{"d_mlp": 320, "qk_norm": false, "bias": "none", "beta1": 0.9, "grad_clip": 0.5, "decay_shape": "sqrt", "batch_tokens": 32768}
Each number is 128 + 32 x the weight over its row's rms, rounded and kept within 0 to 255. Layers, rows and columns count from 0. Numbers have three digits each. The size before them is the row's rms in percent of the matrix's.

# layer 5 attention output (transposed), 128x192, rms 0.0552, rows 14-27,45-59,77-91,109-123, columns 0-191
102:109118139199210112114110112170194175152133109105063106139114082106156105164145148139118164146174152125133158177147154142182149148159103081124162148175121101078115102178132129161133083128157120116158119169166120112173066067185128110151146128099147115134125105115127158097150112118139139135171107170126062163124157113114118130147111081110080102186137098138046133130163158096107199113159154152158164134167116140101171103142123137105098174052080094154104139148140180169130121117167136150083106112084098220118169127098085148153119189146114134122146166082065136115127128127097093055
099:097175140143153147110168141108144092117159181146075191100123096119085050192071107171127156142116119165122143134144117057157102111146122084228181130195138137150113156175146158076091127137109153147180068130153076096104166109151135176146151148128131159156142107082104076171144110163120122095153138103109082185146129159104078137119129134158088118100106134136061136152097147116105159092136123087111155146153137131103153162161190119161123143098122061133099164128129145115125120115132136106101147160112106161186143137133123201148182135147197114177166125148108127151179167112048127068
098:095164113185166120099088121120113155140163149124057097074154170122142100130103081061113148079191153155144195197131115153189158133087155078142184106168081131120094106105159144108137100115131185103192138103122131118167096090097104116115137125154147144104174091152117189168109029149125106111146132120157154107087173128123123147084119107142089158108097085164109091081118151123095053083131112073152114171135124141144114153170116131122150118169114131188124162125128142105160173211145102101093105131174150131103164157109102171189160138148141162154100164123098092169128118118159083086
096:075113127134122138148151084151172104103123149122254158091112125124121131130140174118109124144104131121160086123153112122158105120171158105118135127110109102114119128119155121145127105131136143089116127095159138157172169094103176093155178173118135102125064148141103057108127103122057049183096117152097119105133209128109147125163131112171112117208108133118099179104116202139100111144152162111075106115126128137178154157137185143135076136088112147195115117127072134117153110159049174143134142156088164182161093140135086112166158098095086116083041144183117140116084115117150139189
080:106125119139076142113165092124137108145100169153255191131124152151088100142103157124145164087113084086153155169187180084140141165111125141128144127078128089075184089146109121126113141152164130086131200066096108144174151107133150144143123114169153140147169140156117145092091144128142133149160134084144140136166141140170125159153135133152119086117150132084102182139146168053138103121140079173183148135155143170149155096148109128204122134205139152193144191163150111105196135064103183132162161170165112088131114151099100135068126120108074102120148146104175155117169138145143126146
091:104152132131141157147154070128080147154132131141255116123170079118110152131146169139156090109138098089121156086170106145123148101149154144126125135116148093173133111078101118159099138140127108108080132118166092255135127131137178123120133114146116087124127158066073118121132105104132113136129135125172155101129144125121108114122168099127089119152103063128095145117105131127095137161096104119105108150160153123101115111132140133153142074138096114139128140116136152153130092123112122085134136138167134155126073124123107149184114115073120167121078153112113143134120111153138103116
090:117130110101098152132127133137140116137133147149255127104189094139105163195134156110146109144125082147121106111106126123077133161149139151134113185079193116176123122112110124172131156141114108157095095085167086182107119125128139121152094158108108059128098183139121053102114131090147102180169114101143148100139139146123096158102090118119141109122129082096140104100178129144074141164088092122151109161145187158109097128169168164115122123154105167130150172116160161142085067128048131124144108170167142144128076116135119128130139124051124159126098133108129105099138093113154115101
104:141126130148095097102231130104106111140123092171086135141132120102038161051104089145142063122068169095100144147120164119121094097114074111083072108132139113129130157145163124119121122111122168182137146182155119083142077131100146108141175111068119160150144114132134129154148100094100129090124103191113072177111092150212114145153121046106143109101101107125131139155118078160200177145151148174131146070151144077160107183076067108104177181128114128090119105149076135145104121145169121156146146119122163182134150156127196175111154162137135102135183117117108135121086135148132129117
100:132095169137170170133154147106103136142112110076123102092145129143129126137137080127101167135068109071097123158150175171130093072198083104148124170174148124150176129160129156116116177138119200167122211173136120150096126134112129127165123148041159150162099112159101109177130155098083147147019146105104110149090133133113153121135142142052125124099115087162098173100140071104130129114110118202192104133106186097147126115072078115121151127162177087108156135133083149178155088108137139163177118102070137172118072130128136104163165160162108062126157125088107108129119110122138167154
101:139097138163165112206147139131160094154102095130244116151159105136166117183170108093159167156147137111105137107144143120107146211100126147078118114129135059121159157107177144149141125117161148124157139129186101157075091140155119134152146065116133165113129093065100112192128095133134116071196049108102090108175170148078136105104164134134156160098132139139110115116140136113126197112085133201080120134105112128171079120124164109140170140162176089043099106168116216145115110138078125114156101148119131138126101108119149118153105112142171146149140068162154148116141136140071151124
105:157102159138092070085141136132177154140137126074098106136124164130117154112111105104135095075141147145141110190128118144079155106133190056118134109139125142083151112130174051071179149095133124093178120135129164136143100107092113129101121055173080148082194151142127115108175119119173168205077099072168153095173124167156114100110123186166137108065141142115087088109142178084159161138152151115166184146116153164141118067073133124101172101117123140132161141141123100100117109176195153145103142124117086098119185139162160132073098167116176183153184107112091120126144106121103126169
091:159160157096175067090088191152123142117131149134041042112082125115139107178146092112140153144096102134128124185095149138134123075066101115158083143087092110113083158137135118097178114197130136095098097117126156068075111148188102127180133177114115104155204078196116092070146087157132153115116136118122098102137124109097124084121098136142118117161133141133133124145120154146094157103167173094124143144151107136119170116107161066094105151053141113075097095104119171142162143121124070157102123136182129116129160149131164073118158132169168143143133121105056108117218170132105103110
104:073103119177195144125123090143117177164163099173185137139082177094179164140127149139103100130138143104128130200168167142139160186173150087169159072140126153162189134130108139172143090153107166123160170150111138164190017091116089093164141098096158119154222104177111182128108122126116153138163121136149124129147092093130124177117151125144084101206136096133159119121125111146124090124076146121069163147136158163106102181187089088100105101194132154144097132129107160087137088101162146172138116104097128167140135111085124142134126109072130094132108107089163159112104097157109147118
101:127116128094212200170176098115097136109143110120107079161124099150140145151109088157141093130135192117105132135152141151125154082200135182116089060182162103164148162119118159122182071153080117109073113102104103135053111112115139143138178140074084113184171127148131127112165112112091115115076174144151109138148128178103137134135177066100157138139114123095167151125073134148094139148107142119066132119137188108102107112089143094151139120156114059102136096108113159126162108056127093129142176140065086168225104132111128119161096091127159089158115115108112162147162088172078137157
100:131070101110150110136097179172112154080133171103090136121156129159202101097080091129097134079102032146159140055169149082140142114123143137083169069156196131152141163097163134147173154141107141186057107110113155100112199111163133115120144154108098077186082100188142115125181120093094122100085112104103171096115106160198181163163112087137137116099132169126158120096137130111090147146145143170184147115112076139127083166117138082123091140150150142150114143108154118144183113100130151090102182095223147140137097149116148120165128163150100092108150151093128094109099108127147148147
102:078147126185132102148098118140127113143081099171068123112130178100139094139178163067107170102151186165149145126155130110201133100165127086152122131134155122099134110099197173176157150133143185081170164142167162076143110148136082165191151160098150143155130118139118119112142054107126133128189100149092085120141137088170161129147129108083128111104126153125075125102161180107117236094145192192145157131103077103107118133085119083124122201101156130107111129120094148190149094104142150112083124111137126141152165099136122175152118164224138128118112136132087132102104118107141111056
094:110177101169115103134131184116147092112148124145101162100146106134128106133187046073125118120091125122143110108199148118138134116132161108167154150151210107107130159135168124167122144141141164104102112135155159054076125162135126148143071119149127089188123108115124092154137091149112096131153137088128120127181148175165129151226129078074157091106116194155149130118136140079105205111164111145105147135119122137131066117117146081122068144128165150083121112143075147192178109080114165067169155117140126139145147117165133132139141126245077109148114169129144085125160161163139104064
114:091195089230132100147129102099126137147102099148079111110141161157128128126167100107155149121200144159112148128178115148164123131119109089153210060164133154158104133061173175127151159123153171085168166113132192129187115127133104151149128172149101110115128095152151207121114071117170126136120113129110128081147175127112119165100146079106126131109107129157087092106113116105071149144116146138115164201130109117193099148086080132131068141199131090104118161120081121102138159114128160096089147133161136225126146129120153167216114140193143151159092138155116123114125129118139128077
100:132164146103120200158116087062168122129122127120200167101148119054085119133154155095123142152055182151170115133081126135188116133127186024206151182092098114109136112168132097137114082141140173110124158102146140155157154134124127160172158219134116163149108161164091072127129113146101071175095103141104139126169166124147165100125110078112157055162146171124071148121101181128102106138146173134125131159077108159151071112113142153135089131067114144175125148160093098147152082132057177146177115113089109114166097156119119146142117137137148104098100136149102118133144119110138132140
092:167112118133130124145145127133126134105141187127239090176108100151214144087115116113132146093096037131139188180212217133152106146106115150097112092098113106090114093105104132162167104141108138187090204118123142121105174099179176155106124141159161100122127067151134155125127133114132145112189151118146147110131121176166142183236098125158157141098104146105133138075154092106146174188144113153136111115126095134139146104096132077176127129197161179136122133147157123086138125079129147089139172135168136104155114160147122135116131145125055108167175149120135093109134155124111128135
096:108171115170174141122167078122137125151110153128255125116122094116128122122167116168128109112149124153147141069179095166150127130153161136140151128111142120153134117090121104122107157169146136101094149124160147222142117171154129131135123171150126077143109169076121152087120145081163143139099130146125129124135134127125093116125132083118098092150131113117108113151092159145054137157150125103144145162106105114157101100125118135160060087084118092130138152100113142204097105164114134091161136158151103147153038117125118092181099112067119198152100159092113157164155125167160107143
110:109107132143124095106143155144137152108165147170238107093160131138099100138113129164123130127132128171174125149140117097081105149145108178091087157144204140196146131146100124168136134132076107103100061067131099149070119097172157106121113157121079068135055185150094103051119114093156098203115124095080157155141155148133113137108126152153114103136140116091134129107103100117090108132136113128150100164070175108134126090203169160133150127142069095124092128088172175144126095115100162125082116160141111155090132110122169164139121100020123092092096199136109128120125127081170098103
099:126129118155107121140187134136085099124077077183082106134080121150142158109108107141126112110103164133108210150094180088106141105116116164130127097141095115175140092130199162114108135083101156123195096113137104081111111145141100091137131115095147167108139152097135168125136103121139127051192124138148043122097098120122121142135101074135128133109139105109136158175130123115127169105080215106162147086124155102098155172092112095118202197163169162120102140175118109164161131150191092147120108093090202135111191104152160104135121101052105155128161079094109103160053170097136127095
087:199124150113139127110153104138143164084108112134138089104069185167132112149129134109085152110133116101110177108137179100145178104208097162082098133156144133124192139180168139124101124121128136120166160106183102115123107114119081144120089111097155216148114098112124080180148174117164103120082202124110055166116113109110150092135114109088077136123132066104097167190134060108137084094089144142169112137090112100102110126148139135122200164159157081132145112120099089117137201081156128129130143109127151189077133101117125115138144205077133153113199135084136123124070078131083136125
102:131151125207169084133142146174148099104088050172173083139141122172155122148151108156126131135130143161132148156132147153086172142115127161097131098124113086105161136119192149151137149162163092056211129112124154158095123152113160123116151073094144163129157122057133168145128128120192123072204084129132037132124153134072106111150077154168103175122122102115104133172106136132109130092082139080184129079106155089193146099187194137159139133113129106142105095145116154157102193123135097128129117159115152143120163076127141080170142124050158164126140084141128107142096126129078067140
102:139137167085100058126124125131141147115106165074180082112192144133147146126099138095102130114181065156143082119162161168110189099119129115111132117152103177089131076113109149148165140124080139190161131104181105167135135134075103112125183073118178123104197140177131065106153095090120184169123153133181189046116132125193155121175111176159082154119142112122117072116130146099172143142119143145171169103142078138089111104102123140159152079065120155158098091142086092108154097181211103129127110094129127082126137154134099177104120152136108093102184126099097113104126162113143139161
094:166206163136126158105074120140140116140180096132130117153140113156077114142177135144151124159110216091162099135098103145146076145173100103160163171125146111077148138120112126085182133115100125093131127172131186114107108176195135141183117172120061118160158108180156113094111056142141115143087143107119102116146142174139107102112168121099159098135153162122138145148107127109137172062183148169030145151126129113103151079091118117135097188110118105087123128134148141198167106073093166118149137110123162144173140092161162144088149195183173091109123168124109111140192117167105114060
093:088103120139200076092126098126103150106127130140058151047114175135177177119142132138153116132141117132089146170174106126155155097142138171149165085146148149162092098095110141130153108127096196116152159114116119106138084082097073086164099130093170144145158128166150189123151089102120129151158134114087158115126162085170125152107178109059113113187153110126110122137131093135129142159104108175090159172116133164083121157134070149101111127165114180124119104104091085069119135086178149132088129100169186170071114093073120204171135105131163060155048163141100185122086089144111125119
099:100103145059175163175153132118078108146153160095033143120125068085105107135107108109081163089146054095110109112117125094141140124135172168136111063191113168129082185136092088104123093101080064207088105130123062103055132120119101120160156144131142118146133137126129118125133139103064158154053168121124118112147096166198120138128135075179080079153102121109184175136142142138163125149113134146089182129171117142101110147094174110152123117114112169093070140108128141145145133153180089153115183128133082071158127130092098143151124114141140109123150123099123193108147111111086148176
101:136087109123112100138056190148133137091104096123102142113182116105176069117081112135098144142127044132128121054211135110167151137143164095134168053124144165120165135126177140186189129179135089159079168129120195141137188124129091137151143108092109095149128096144121144097151124124101084143106160082131153101151181155184165175128133087139112110087144185086148107064146145096103152145169117167125186087120112158135106072145117095145099156120119140131061138104104119149145140103118158105083161081178097123100083125139160160154141155187151126104139173105095082083102148165128082095
087:138097090145086065118065104126173123142076095138098113130159111108133117140142108097116164114133167128168168093131116095184145109198147107107132128091153123093155171152190156214165150136096142123168191129169177039136116103113080136189126139148113136159094144196114088094180077110137106150131113140081101082175150121131158122143130093074118117153186110141048125117177116127133156151140134177158159146080096164096112133115149133146078188086150163087117141164105129153113130124134134148093173130174110132092162137151082222159135116211095117139158162087095129113117136109136128117
075:123135078190170110163158201163091152104131077092055150165118131122090116137090120173092138139092097083154122079126176154116142141147160111157133145106163159156156128119189182162136185156081092118089142108178116109153099141131100145072149132122084113112116177117154090150159120107162081123080173142076086102125137114105134134126062132141120120086130123122146127192144139075163113112115112135122108144106106090063141079141177088102139185099133128097089131111080128189190160112078126080123140133169105136132112101225131130151115139203112126079176167099127072090137170165177124127
102:126146120246131111143152164128124155122117097168068099084140155120105144178141066146124147108188165136165174125111129118191178095154118119116173063177139122148113139150146155151113168103114175114169171112103184084189101123115136149141098151138113136129121146141086168120157081162159114150107122121060126077140156182104138074105138061114145080086126113145069103079114086129086077145129161098164139170137112150143062135147117167115138190180151073127133132123080086100151198115134167080107122130165123199093128142145120135201130174109107148117133151141162122111138076105147149141
099:119128147118122156137060050092134124137124147137206242103128186132102138123145134106116116141101168148198133129078155163140128088132168071165129161122123140099159164119172123141163110107097149106130165124147134120183164105111111116162121233171148171141119180184116104122157072145123114146063091150076173116160107108139173113113145090128144100167142162153102171129149168118109093129086129150062151142105101129182107103075130072158104141086135200137099141131070106108148111092095183159152119090092147129171115133126125178137121134194121125106137143158127189145116142103189139115
088:142127124143122156136117123145115154106148120102255126160163107148179076082099171114137129136133049129154120137248184116140111170111134149124157099092133138103176078100121165175155126122119109164101181111129143181094173090175140144148115140113127123085126077147143174134127132153106114102161153105174124124119150153139133223144123111140110122087124187131173147102130141092144199122171107165098189104135135152073182080148134091157096116152102178131079169074173147095097134094140165082098109130115080071143109086150141140065112098170091091133138147104154111112134144139141118122
087:123133139186133126151167104118073124158127142122255121125132107080087146117108138148128112133104132079125136085115115200090126100150132138163137129141158141160128129135124118110137179142165121106096145121152117232164122147121180114091128164165116107097149170072153150096126121102191142112128159191086153097116128154124137116061120089110125094156118102133123113154142143140105103140109103097190091145144117112172126100133140117159144119106153130181129155118108161177113088122105112111140119136164119170140082096151131088186101105054162165112127145130165146132124113165170108152
100:138078135156106107093097126142152133129143131154255082102198141137112087131105146136139131088151143196106067138149131130089140133128111146111096143149186128191165084129128147164161127147136100110098105059133102171094100127172138134161119148110147100107104157151133110049131135056190064171201121173091139136147129128115107182096124135099103114121147132089108104132145162098133165137132114145163125131109169145126119118208144135140116123154071127152104130135170194121137077117088141076067123149180133157075135130140157158173139115052147123080144165168088088092138140133175076083
107:132139116167170072150197136136103110121074068198137093145081081111112173128101066173118101094090148124131160123128103119184151130119157199098128106144111108142154143128162147153088136121077169120182105105147100102102098122092128137148138103134135126132101157098141178145114085120088096111167156140123024094128147179163136127106090046122174092147137053132149151165144114164100172164097146111090108154133144101092129160031138094151159192157144183105120113177129136173141066111140113088125137110132173127111151163112117141172118076130147187174133103064090120143117155109117126086
094:176182149141115061145190120131158113120115086194138080162126144144114138120093081138122079105117184125106183107169150140151127083139086174130138140150088115159153137168140151130058117155104129059143080111109137084077123143145150154138149086115151129141143119093117080175076136141138100156123148116148031141104184127151161138120111116109195116137075079151091177118089068120106031088126145092096102160099146131107171104045120149140147142129136072121120117149145128171147116073152121126100098107104168168108165130121135141112156088117097216155170176097095111180134156130094125105
098:156187133217163069144178137120125108112156107164217056136100116144157106139135112148167107153139141146091110133152140166092128132106107133104120121169130096147142077147119121116091131158157115104152118097160128183122106134135168137095154093099158144095116122069135145114133138110207107129198111119130097134110165140086090128133106197113105145149153077112116115176122130130101110095155143041220105147133143113152172119172149180116174146158122100174111124147161113101139130147113101101111121156145145166102155072126154080152134100000136157134143074144144081154122138114109083150
082:147092163054118114065131156131159125104161136082132115110155156112161144160136152116133097090141057124150106160192133150139132117113153091170132084111114200067101154088100122097124137107120141142168113173168130176159177107093120112140167088099148102214149124199096096124148157148073186154122129089132147118109123115170136117202131164155149152111131139120130056065134138149119195140129139163192178123126136092143109098133138120160167067068092151129134136119097091123121075191185138125149119114114075095134132164129054194121081144174135103110152126068106146081104125160130150161
089:120152156099101139189115112133117125132168132075012105153145100182150137158090113159102129115135185089091141211087127139114110173143077140164075185128124109096115108175116146116115142172091102112150063130103159024099113109155089160137134165072117136152145152147132115082147113104156146155123124126137113171116119215113108109133098182137157107129111134153077155146161091131156074087156143170115115135094149132093141129096088138071110192122157111086134128113142149156176172094144114161142158162096180148125163131115157156119207169149045122116101126125069128107125180131135146146
097:154193157110153111155163068114132151082139120174147118119084109116145185129116119113156124134087085106118136151200113143150177155148135148185143073120111196109132117129099099168152083146099143138147196130120188160132133119073115117144083115114152079119202146180139224124118093141090121186118119089057121149135153140160135124162157101083114143201171140105126115087106107169148116120114102135025135126139169143122160169164113173106093122131092136107088106130098104067102136084168142098134087135092116125091131134128102171122173102077113141144022104117111165119093085127113118121
095:100149166126179183152197129138079125103140113065045175128062092134111171122108110117104128125108068058068122139136103113035104068117146180165109164177137152121086139119054080095145105120125114172087134137163102130142145134161118089153125128143136109172145140149116122128132093119090170151054142136151148135134121103231163112158143107133129102144117118096162133113149100144144143118116124129111130144137092060125131141008141124109098085120114153099146109096116093164133146095132120140147145121069109080197094151107146103104081126109092107126064121063110170111113111140155132149
113:125160127118114119094053132157097093154136144117029191099110134147105174118106117143116168118128124148148191113076147168142129132103108126146198176075160099107122136120137138167058114189118129098126095103122131075097107119107148139111155096093096140162100154184110158075118132155176167106101161152155160157118107089109173133177115117066141145173124101152106111155069125156164191125086143093180121109100099097163144193100091120158151127119124144153153068142133096178147060079110137168131115177177141167135105097148115090138091148085116161121115072145078182209094099127142148158
114:106177128118170155102128117152170101113155166180059130150127119105109132099081148150122098125069081145094141159147149104134166139109161156081194171179121141111132089132091174162130124130134125098068085120072103030080161102142214155075121206129099115162135115151165148152106154153126098140111214125144122151109094119136103133160109084142174150113108084115099140118114044133133160170123100124167111113140131122114117114105150132135090130112140132131083112107157129087082106122143163105128117117150061133081000140115104093162177129129084172136087081096107112161112143136113176134
103:116129175131067120096134092142140144155154152142031135117151158218108130153062137154113171143158124136104164161109116105104107144111124177131113165144103144095150096155073129115069154083137097139124131180088167115078162179137122124126146175133150126115119123134176120165124093136155115091149146130102091192127125143141103101141136106127140138092101121110181138101125147187094182125081149112074158066143217149038139138102169151147150176151094134171144094108151097071138163172124162081160112115097163158095098073104137132111135067089175174218099134087120147142125144161105172147
105:089114178130078114184121125143113136112142165093000155134110141116149114171118148173116136150138111135114186136124126145136126157083158131171126083114143159098134154119102198152132121095106093152120129092136056105168169155169065166117107163130098126101144168140160143153105174126103090104127112119142143086119069126095112186112128129177137149125099163158174160132163135168169102132177142122146150140123155132171168131109128147105097149146098138098085145141142119104167124207144106117105089081116126126140162181097122120156189118170121166159153086161091108131123192128135145128
085:089138113175101150142205125132180088113132159123255079173134125090111093153116139114136137088133124142102133152157134085132103176086152147082098157110114098179133133099093070133107136169153157136119223106102134158117156138079165124185165167122088110133124094125123098107088134119109158105191131115111120116137118136166060071119146089203158074114095122100162107128125178135115117146158101120148149127125186142124134154107113162121148195129162103147131092120092148146076164146118157114106144143118090115123070158112120104113103090098092096116114157129143167139119107142092179166
075:082151123120067127132180063113123096180107164115253158096104134135114153139088135208133192082107112109077180136142151136120125140089100137145110160074120101131115096139108133125066138161160143057110193095127142155160070128160149127111143153110134177124099129126095150105114194141150102129199168108133131184121168098102138168086141082107140093168133128121107155196132114121122163113103119154138133129164158139100131154094131134157129174151120146174159140146109087185182118193081156100166108159142101152094071100079115103112143126064157101178102093156075155147112138111114147099
085:115125167085110146141109068159091139124125159101255175161143098150137136059102156096104147117114080126121136066143167097099142121126111168123092123063173128132151099082091155161132111158111119148134161064167118204134160131139157095122138118074088098097122162140137113099111122100132152119165145148159170115108135150120124139169162099163139148166100161134162138087115138092144156135115097181068147103132144108126151111144143102146149140147089125147131139166133124116116139129134150099099105110095118130132151139126092139150125116085083114103141093139123134132074117138124103142
088:136143141133103170137147074121128109166116131119255129149131067114158192122111136119093118144117091128160126105167177144101176118148090150131077127151151153085137121096167171157107154177114104141111154079173139185130089139107175102142150184077133140067101184086134148085099131155126125121155146138157124140094149125114112134165101070105147123158116112152121108082117137089110152128134104136131116077154097133124141097119145093136129141149118180154136164137124155179138073107130121124139117113150131151134139080106115155168166151067115125088142100095131194118110143106105135130
113:155178103083152172113131092126123116118217104152191113079142078101109119093114162106159105122155163097140146106154138165128093139139086056136142152153157158140061128176079094133118115136123127150079089165156148104092137073179233134126132117101131146109106111092096103152116137149144155135104157136160144165151119164147162098189140147146144122151125104128114092178083015101110104158137135132150103125139091120141122087154146146149102112085075107162139090055147087093144168097123138164106134133110131143175098178163130083110076071097115103075083081080154156101105066083107140133
093:104072085145185136130099152141142096088134151096057154105109107130079106122208128074128156122133095154148087104153106139210116161153181102159136111107118181081097155103094085078110143118134143158092105125112089061099107107124108113106047144151140134128155158199101138072113114128142090165147106127123181135147071101187125172190116122149102127107164106086064104169167138162162137150166088155085179169127103121130161161130068090106084090033126113155142103116116162110089144069108131138138165164139103099134074136134141105134079156178138133108127104169141145112087091118129148112
108:151107135113121187121169111128121097154127147123205191113122135168146144163167166153102125105103138119157081142143182087146140155139112140143081106057121160102134172119183128155118109101120112154145125095113085107074120146125080120158118111098139093214134161113123120161108098093107051092113101092090160120153139133101154037128105156161132122079116150088151097115161216187163143147145130162096125121182122161151119145162199086134123111134135126155150160108107227159102145103094095157181095116123148126184137121108099171057185063149157132091138152102182136120154112097106088156
126:141152108125151146168107144087156130112109141121052082177103129173159156096157022127164097162160130150131089178108071150083095118127115121081185116103167059145096090135141119102179118114122117069121103162141150135143071111154094141118155073123134103127121143149145148130177110092168141173075122166114108107086188192086205152063110151099085088211169136115073175158094096105082154131094120086183102167087144127181135116103118136132095077129160133101101121117154126124129104102151142152122186106133156126132151083147144156132098127152114151125075131155095112182177121112167110110
086:178133102124167097125088178101138133081114120155000119107123125146160144135169149128128108139114108107172060105129105162113176158072192096156149116148095131120106144106160106148141120077117118122120166174151133065154106147103055128109119094167167116110158115136125100150142164089142111120142147092122093094137083097123131133074110144116098120105145089158102117120112184153102140145164099129121144072102122176081118103161089113097129115115181133059100114132090171110114112126162129160078150124144133120072105112143116118153099152176087143135175122082161106108123180120129128131
109:125118165157146149087096144140090145145123162109237213130132092131059124131197125130138155141150098135155125085170153113129106130129167127131148125050160136110148152128099179089071156145134188160117123063160088152121077123144127159110121105118126160185081158157083106126136127137122065068189101141173142129151070097148149107152123143148088107074091134151110150174125128107142122136110173136065146112080050163129147128097143108118132106133138139134095152130168167163145099047129183139114115141136113111125187139119129047096111123108097183129165123036133171123098116123154159153
109:132158097106154178089086165151121100092096117164185086156127120129105155135153137095131161164155160133158128053111123146174130115126180101101111101063150130148111137136167111113155088184155196162163111151159111123081125099139082119122093078066116143209137082161131126112177110105077088077127055110112107124143157172126134103173158151105118132098130179068129131149114191179133130125130171112138141140101122132113164200171097180086175111100129088124093141146049209133070134090134126198151119102118106092122145086152150094158129101174124135102194139092141143152126082144102127129
# layer 5 attention value, 32x192, rms 0.0508, rows 14-27, columns 0-191
094:105071095155096146149092118137106159141071141122142111136124120142176158106091104100121129136111109120150164160124110138103134081108129103187084079134066131163133192128072132108129105091120100196169111137118097128096138156126155167128099063136170082188077118129057077081077164113097140078154083155186132078115132137148160096113138162138134075123151161147168110132164127086125128129121136112116115128148104063109134167162127101113181072108207090103142119098165175099139154152122088156127211226101144112144144090160153113085126127196151070113138140173102100136102111093135115071
089:086068142130142108162111115181092101128125097101116103169138116152171199089173072115115190102150149092093131102142121108130126136094024079139099107101144127092184195117125145151169148073116132171143134132183094088127154116108142129144092128162119101205117183070115098072113102129139131154153150113156166131137163109119123147162128132137086106148127125143136159152110059162145123126120086115050059088121107107143143102113110107138126062111188131087143049156150117153075131068106101125136060115073111128094156130183090093130094150095130090143161102137136091168127134111171087084
105:158098071038156168101099108130136133138116136163123099182135144129121130070151141147130159100164085134112132111140072159067197080121142060182125166121061154088094167105106070099187168179110138126132137140164132108068105113129134078109155134142137180123077109154069145129073144091181143086139154115140154107131144116131108102078129124108104098092128127120178153143089167120128156125097123168130164124115190120106159118139114106140144072158131098117105176142106170105078127144191140155176180169120098227166112156146164044185134100134153108122115148132141109076090122101118133098
098:171126129067171138188155112127051152158137104152138108117141130108128140120100098105129162154120166094116141154100143125101197144085123089155156089119081119129161156146167190093156171137052075204121161169094160145106104137184176124093093065109101075127110134165096164168117068095155152109133095159145108148167141165154126144050117147141184099158145185141107186084100120150132085162146099117170089138159126064128089086140098110101109100159142117129158116137156150177094155080162139139099107181138133150141148065155127167114109134184149158086115093110099084100116180080115088137
087:140120109147166174173109144131177131163173106105155157174184098135145104081163151122121144125148212130136113087145133143107080120171118123046037100201127170155166120126115090156135114068140134128193101134143167146143135122126113105137101103157103150166155095111149120146126138088156180132141126171153153146097166051137080125216169147109181131135079188181160136151155091106169169107195105167135097131089114126177108148173168108127168140109133109092130095131129136060123109091107161113098108091062122132086187140129138095104153077119120124169145131170111139060132120153137145101
107:084107126133123131044159087138088123142111082154127121103068136095118150104124107130151157085156061129110133106137067145084173091175138121173122132136127142121140195118119166085168101109157185113144099117150112133148076164064152094117110116127143104098079168142111121136164068145094134160091146135135079118078078124145092157162104121121168125118133110141165209130125156094158103125084135124171118151129117111107156105104044131084132147159119144102104085078192125151175070131175129139188096117151103142186149142126114112216132178093127129097136149073163111112152138134246124162
105:094084156195146077132087132094124163114116132186143161051073145094100075096143122143191093094119143134168165119134082096080086178130159145054132151098140085113111131114145134134161090141135167084185091115146187133180074115096163144156072072127109157137106074149106048129162133095084166149149110127139096162101104200113128153134113112106113110132106151116103151162182089126112176123122167145156168130160140125103147089076153130159164133098090088125116106136152099104140123098147118144099084091112110179143043149100137110181094124163171112167161142171151143140190161112164119161
097:119119179188096117114179129089212114116074093120126110153090079066188137135087154161107100149140048079144143138139129143113156148122154138110131180109110147137128102133155091061152134123099069190088102124140092127124136130133116156106110170115111120174140131174128198142143152153097149128068103175056131061128145152163180139164174139108089076128155140149155084095130170135118162088116163149084136167093144107145152136095099157180128132104147174154163118178149157137128141132107158138161127141128131179135105137205095150118110233108145158159117151130066122185057112109139155120
092:150135079069118164174116089154136160175133130064112127150121149144198128151062137150081088152133127129145141102107142121130165112127134116063156152167114108086155089120179109218137146055101130101105142158184131112137105169129156169102107135115169125037128111143166106105184167157164090076073145164119134091193145202162145115121131117102087098140183106141106140131114212114123175107103128125110077177128153136100115169147183142147181163159129188100138095161122108105207159136100131145095138163131160147172105135132132175178129136166151143151132163173110117118171107133119121164
097:073090104147122190077131134096109097140109102154142124157127104122183162073109119096105181106145169140124157093146044181150161092148139134157150184144193133147182150106124181163099168166180126146135097103127101111160073127100154143115126173163104158123119110108121107108103121127165143163134148161112120165122120122125170125079090124107097167093107182101087149129142122110146118120117153152141175071117122114172120191123047130203174128095139197117126109159148095134170160157112180132076195131078128055146103105135105151183082155087086088142117130148098197174092148124180153121
100:123142105198138100120160129164111168083124183159135136099122159068112136111129170123093140143143183075098108096126172127133174100142109161147089185171176082143057083128091076169097084159115125158108158159105077118062063171121136115208164143092141118127090126081088151161120183087147107067192084167174163066134119117112110143182161148126126153120127137111172120094149110178165148134122134122134176121090118107158086149177161139096166141120086074160128125083132186132145137101097107108148149102107138095147136122120103135108137121089095142108103121119178188076199111169112171150
098:089159124100137136175120139143035108137129122149110147133181113132172096128107082143164148134106124136182142096107112086103121140139129121111134081111146101051138150135184118210119191182090096092102095101141099148135165113084160173134088141099104083150050111165114111159150094218119067105173102121135124163159114083127128148160123093117164140103182156087151153119160114141098083133107107088191162121063125136097119087120075140138166074184127172120098162115139116072098127114174102134157113139105167102132132110169108180075121078150176113119097132210145111155121078104168127136
101:127097127111115147108093109105178128185088143089156099124162100157158123142117201141132160162138122151121114168160106145140205167100103195133170191136093118134091118109157136138086182147153078084152130175120098104102176132151138052180124126114148112068145134191105127135094119177100141108110130135101201168109135118125127093102168085109179140067137147156168112151090145121114140094112105085173071159137220117090115139136144138080176066175173135173114128129113162086047143130109135125105095128148116173086091161105130076107152084160195105155101141165085119140110129168154143137
097:129120168145134102080181141131121081205162129114127048132169133043135104144096105088110133086117148101114070109147107066175163179126120160118146131162129121136133152141138120126067146102098128080134133110171090114133195147140137151224157114124109130080157189151155164142134070127104130129136171136070185165118096088157153165126167159156079110141193152169122111149064113117151125102114118129157092110144107150140100066177108102129089164151126131137123142098144111138151091146074143127163138181127157184131125130098102167092203145129176195070162059150110087130098139120150115122